config = dict(
    num_hidden_layers=12,
    hidden_size=64,
    num_attention_heads=2,
    num_key_value_heads=2,
    head_dim=32,
    intermediate_size=256,
    vocab_size=512,
    hidden_act='gelu',
    norm='layernorm',
    norm_place='pre',
    norm_eps=1e-06,
    positions='rope',
    rope_theta=1000000.0,
    rope_fraction=0.25,
    qk_norm=False,
    attn_scale=0.177,
    bias='all',
    tie_word_embeddings=True,
    parallel_block=True,
    init='normal',
    init_std_qkv=0.0571,
    init_std_o=0.0,
    init_std_up=0.0571,
    init_std_down=0.0,
    optimizer='soap_variant',
    learning_rate=0.00724,
    beta1=0.95,
    beta2=0.99,
    weight_decay=0.089,
    lr_head=0.0117,
    max_grad_norm=2.0,
    warmup_steps=200,
    schedule='wsd',
    decay_fraction=1.0,
    decay_shape='sqrt',
    final_lr_fraction=0.0,
    batch_tokens=32768,
    max_seq_len=256,
    doc_mask=True,
    train_tokens=148300000,
    max_steps=4526,
    dataset='wikipedia_en',
)
Each number is 500 + 50 x the weight over its row's rms, rounded and kept within 0 to 999. Layers, rows and columns count from 0. Numbers have three digits each. The size before them is the row's rms in percent of the matrix's.

# layer 3 attention output, 64x64, rms 0.0952, rows 0-63, columns 0-63
076:552569613517554531508573483432470483495498403448459501509517449460441491559520433448538493460445527509484466426481465480503531606549402447558457543459506428422464442538545531562525571525431563
104:523500487525493420416497571512487518458511390509436472404616513497471456522435542478528441499414501529556485458537546506516517420480556539456537487488486451429374517561433518441471507503383473
101:490487483498440507561450454549536483543423486561559439341451478604474430452477522576484535520450518409477569494497530534467508476484457559433492533442497423516485525522492383470471581537555512
093:485513469525559434406493490389439512539429517437488439595543510549545581496483592555523436506501473507562594435544553580532449521469525457536510468483551526520592501457451526433426518531435492
092:504560530514604498519516478436547517551551414551455471509462527527424426480475440611495582417572506518448580526391491493447533515539449444563608453521475506453512468479446512493520452542500431
096:437485490497576581541599591534484518468482424464565487463444530539425541450403497474499460566491499520454598406426477479509441437464539518557525546515512555408437498519516405509508435541520490
107:582508428501444578511491517487579454552474559490508464449432591476563425497494515490474465482456443540473567534514462502551497489469540564492438393486485512534500521563544472601563585586497373
105:444520514586479402597563583506538512549441545486433449584475496492498404441549489499536523408509468451529480605430447566532456464423528535482451469393514476441554523490486480508500508514548548
113:436460449512596505607439473433456537471395590528539495510488491535522591461447432486563520559547461516540532530474557551561440469594513487457538462514480387532461482509611487510487535457509527
108:503504519428447589432524474493490552511557559428531496493443539506536418516512479402450456419543487528490451522577499506489495521499403511386566517508497531573508615496449608558554547477558457
119:506486531508481500406373461461457450466489454476624486604558423445533534492476477463545435514498495440473487460514498482455537528514437562512478574415527503520565512393496483520478479590386516
087:488539618418512464548464573559466458481534514422481414521500567552535471487463438407377535480462468571471497476460502485434543482564411486435476495552466447480555469501496469488436472514586425
088:546547474579537520483518526584522527459563615604580474467410556542482524539559486548501430479506487467491488590533521471586404419508490480499471501380445536519437474554536495491484520575517544
099:566492476516615602506486478442518567524513501483536452607492527564488460454646439443490501535365463411496529478438495493474481531499528514478466529494443504532459497443455420463581443503523501
099:455509404455456531462585460551493533533435568483446589376520523506436518459484507477586554522573491402467465541487470610589492529492533472464472533444534497425474543505526526441452467559556534
099:559565520530490451500402491467464403568600499493579499439507483557485592481464457450580575555514473562506529487559499468420429477459486523574508437545550456399526521511519466453569447493529570
103:557459475476454427635484487548459451495606466437448518521522493551486374500524474550491593484531481421550463471474605465381509521550513516508457531510576462494518587569479507498463476480495469
094:618517466450488592513386505465499559414388486473453577528465502506542435443517463478386468570476515514537435541523469462471532441570515513453401490491469521524468516408496529441516449462508489
096:536559563443515456525477532440521490579512499471550496421416527422569504550534578463409414474508458464413457571549452487529474500513455400487550467480451588543495503459507587513479500543517387
090:558539443546573517515461508611489564475526528501420553640484410515540415499522567437554442546510542487584553484499425493589505489481535510483465518493489520544448541471520620442462519479520456
104:587456448486483606435478461564479467479494529575449471611561537470539441439551611480444554512600463463576491523511457520503496504544526583551451435477510469500513469449392518549512553523507454
085:446539441430501512444532508501489500510442448497451490477544447529511581574532495444548466557559448580549561502580571497512532583491394485426532436500493452540418503489561494501514509393427612
094:438536489441604434469510393451434440476525463568433444561498472499451515461518607498544496460521479539437582489505575505479544518497556437478466493532455591452387458535511508580475569486471543
112:502447532484351553535499560523465472515457508438530435634476483381555514472511508505583496479419523461488400529429524391532501536493437509475495457449526477482497542467529458541529470490479408
087:504402516488527436400393521480521454513495575494525484609509575582489479520476439544557561458488497488459461519484563571489575400466502578583512537511495421576558489447550519452455500520458472
095:545477458517548502559474649418642531519512578561465519539558563465496504527477542441451469512505495414430556484453458460508492496517482555548464423442548534499535464459476464440552486429552429
095:536502480533616461575581402554523509498576357521482475497565588430503408494473621471541542494457598486472532538521561523525547484478496498533520563482535448497525483469476538499558531548525484
097:507550490488469478465508424508528575550476489634574569482469512491514477522475506468359502571491500584451536491448425383523552532542548394459462533548546513585516476547473472433498440491497513
098:446533483531421520445498583615464500567554493435565519564469448479466426497461468620421443455490603540525438475519529487504566548460446483514487591490441505528481545497468447521490506396504444
100:495468455489467489470506495542446589490523557518432447442598506498421492477493487605465486462509590472447551473552438491551597563460533519483606446437484481537542474524437446520433468367525464
105:506444563488431437463582467555472403564527433528456532556489490511472610417549462557505535442519505472509493557494499532485485534460419458531470535601549500490448460488507416492538404600465585
090:460569587549531478530554425522495630494491506437471421482584518498470488545430463476515428499559504442456508498416527531489522567472452413470463548448552513493584451461459610529561514486554429
081:466496439518511520438503467493551519438568506335514435494471438432543559398497430397495428541481511493492480521481520508553453546503526553414480448461412534540503492499579484483541400538444521
097:536456448513397505419537493520448480480492535511570448388413466520351526555510442437459465471534519577485452465557532516529485475419527507496534554546498411496540448501459524531445573565470556
097:500534523403446491455464497526590440447485456469423560498503474485437562496489504550416487507411495503624472528533434501493568533501453427486570445533591566517409487457508415504490476411562493
111:455482395509485500546468532553483449531439470550546478507468447504589496561562589559422500531532469550429443488612500524504540385483498513415426410440502590523538490472474575467491528478502546
101:479557387492483541474499487477457556629535438531558484453486573421476493395559513560491486540439525498493506524510425491486538609478521520598482499497492459565442488413544390518521511499563450
111:378526526488558525438550602476496442464476524544465572490416442499481489582464537464618547574478560514570551467487501553580489458474518462500558476475595572539475550527450458463489497487425451
092:503496581562394409518460447504514487333491573534449498479519456428576482432499524486558474479412463542480466516530569539479574493465457460441503453519512598410524427519509503497514527542474502
123:578493523472527497528581448549500550473446463512525581560554414460560581435433493459544483501499490502483508457488406435499431585532515576484479519554476445452466414521564622479470542552466582
110:476405493470534448556517586508539549497550523465429553395524383573474548563555479488503570463519512505485526436505507480503489515510493564600495541599547512451481541625573542487459460450555529
121:511513637494478571558509568529456491528484466474505495359532438451602527582599521493525484494540488507453458512524484521495506530485536485477516314492518535473511476525464542563472478525448569
099:447473478427575513547430384527500552579510503541495582387560553416520543650513485551434479499456506507513560530460462501477504476527482418504464502560559455495447498454506536574535530456460476
087:520481566478505467523393496474519396489528487568483583526595581557534418483488446429492504425513534475566552478556497448523595421541453542539480542544542507494544454543448517476420512457591432
087:398581463479525528564466389525532474423456553510466441509528495509534519504493580571452581422467491493552524496530601450421493426490433442548472444505473545505448509535469405509527567432540556
107:360523562432461403447484477418538468465556465506577541443514512437614534582467448566463479502498461436477461421499494449520470512431470404540505550493481529507593486441507460491506536453514490
098:522483482531557441509551488422449600460555528439411478487499555468546513560581531567443598482486556487505439518546457457443492523440615524575533596399451445534537507472457518517470449499538519
096:389501512548587591516546539575491526502598411482541532531532491521446530467513516475444469465525509543548436523506400597446494464475565426504477564466500495605496471398492460527566436513459478
096:486540537540533436443663583459466574489527522470533518493502506523449556468533456460494532484472605433477531508484543540446430537504606490525474500601474490555478434527482495510453620430444512
109:517495471562454475582410546494569495460497531495610427387517503529416497517498532504621463597511495513465439489489490539545440535453423579426508478566502539465433536484540519464556445445449499
108:563463539618483419508468378500539523558489433493455513578539534591533488439543584515506563591473453557504503511610557498453575507555564525496510481463510485489475578462451544452528444480458482
096:496508483493424595605455426453496486477528402544506426573611611486485518572430468511457529493464509571537450532432510503456553459511483460561524491469458565530512427589517471493523471444529434
082:564450489420486542494554484443567467527451565528495488500425462559535568570490549540482431564487502486471451478469542463463427508539564536394438387549493491530566529534517583490521450563518628
096:517519498484382628592448469535496495557428388500531576438477491600575499529448514496506550439430461520454446507526469471506446513470546468440533515559563525525496425576573491506521546514494446
120:485428476504440504613552542421484474445558463439495576508483460582497436590433547433532548481462551580529494495457544546490498471513540548537507548584507569433529561488616531512491416456535474
102:544500457532428483473496536631499502556446482518449559387489481473564534513580463587540506450561478536427449542463562400450527483561484449540462526502530471481549588573424502496496563478506584
106:505494494552542505409566437549490438550479433548479529494525477398556492530464493551405462454553520456574520538519500473522564433573533449484563445561435516365559550469499554504422502572474453
110:517398508429498510455520581464543610494547588530530500517417534499380539396495582544566486507561463552475512489494561567486527487540553494544549547498518449512473516557487509564529540425602475
106:467547560525452483525502510446465439448570613472421510510475493497419542505520425469527373559525453462538537405453461451494503565521484447455620476518434469476513510503589468516558425507498572
097:484494573510514459547544465552569530474460508563437572471446524418486506582447481566572493394588498565463560464471446520531426481527505510518497590542474509462549420590537539540528523576559583
103:541478537546494574521552528362444492494416532461566572425486524455483449477457435504464620611536513493520467440455398476498437526482507523534512559507487476497529509499568426509457486413461568
100:541441522488592456465517520476413425511460595478503417587499494554494526459426536517478580484521442483494555557569512468520446527444488557494512584390573485502624502497445527438465470478501574
092:511581434472413513376440494601493401507532561529433517541432524454501469484493454461516516475490561494552423532433489489526461419574408522564528499498427537481426578481473475539466510584501494
095:462503501492545485437548490561521469391437514508590488579520515553459493512562439563531479490526442558513526503506563569461512505486540527429392587522418506565469485540400425467482623542479458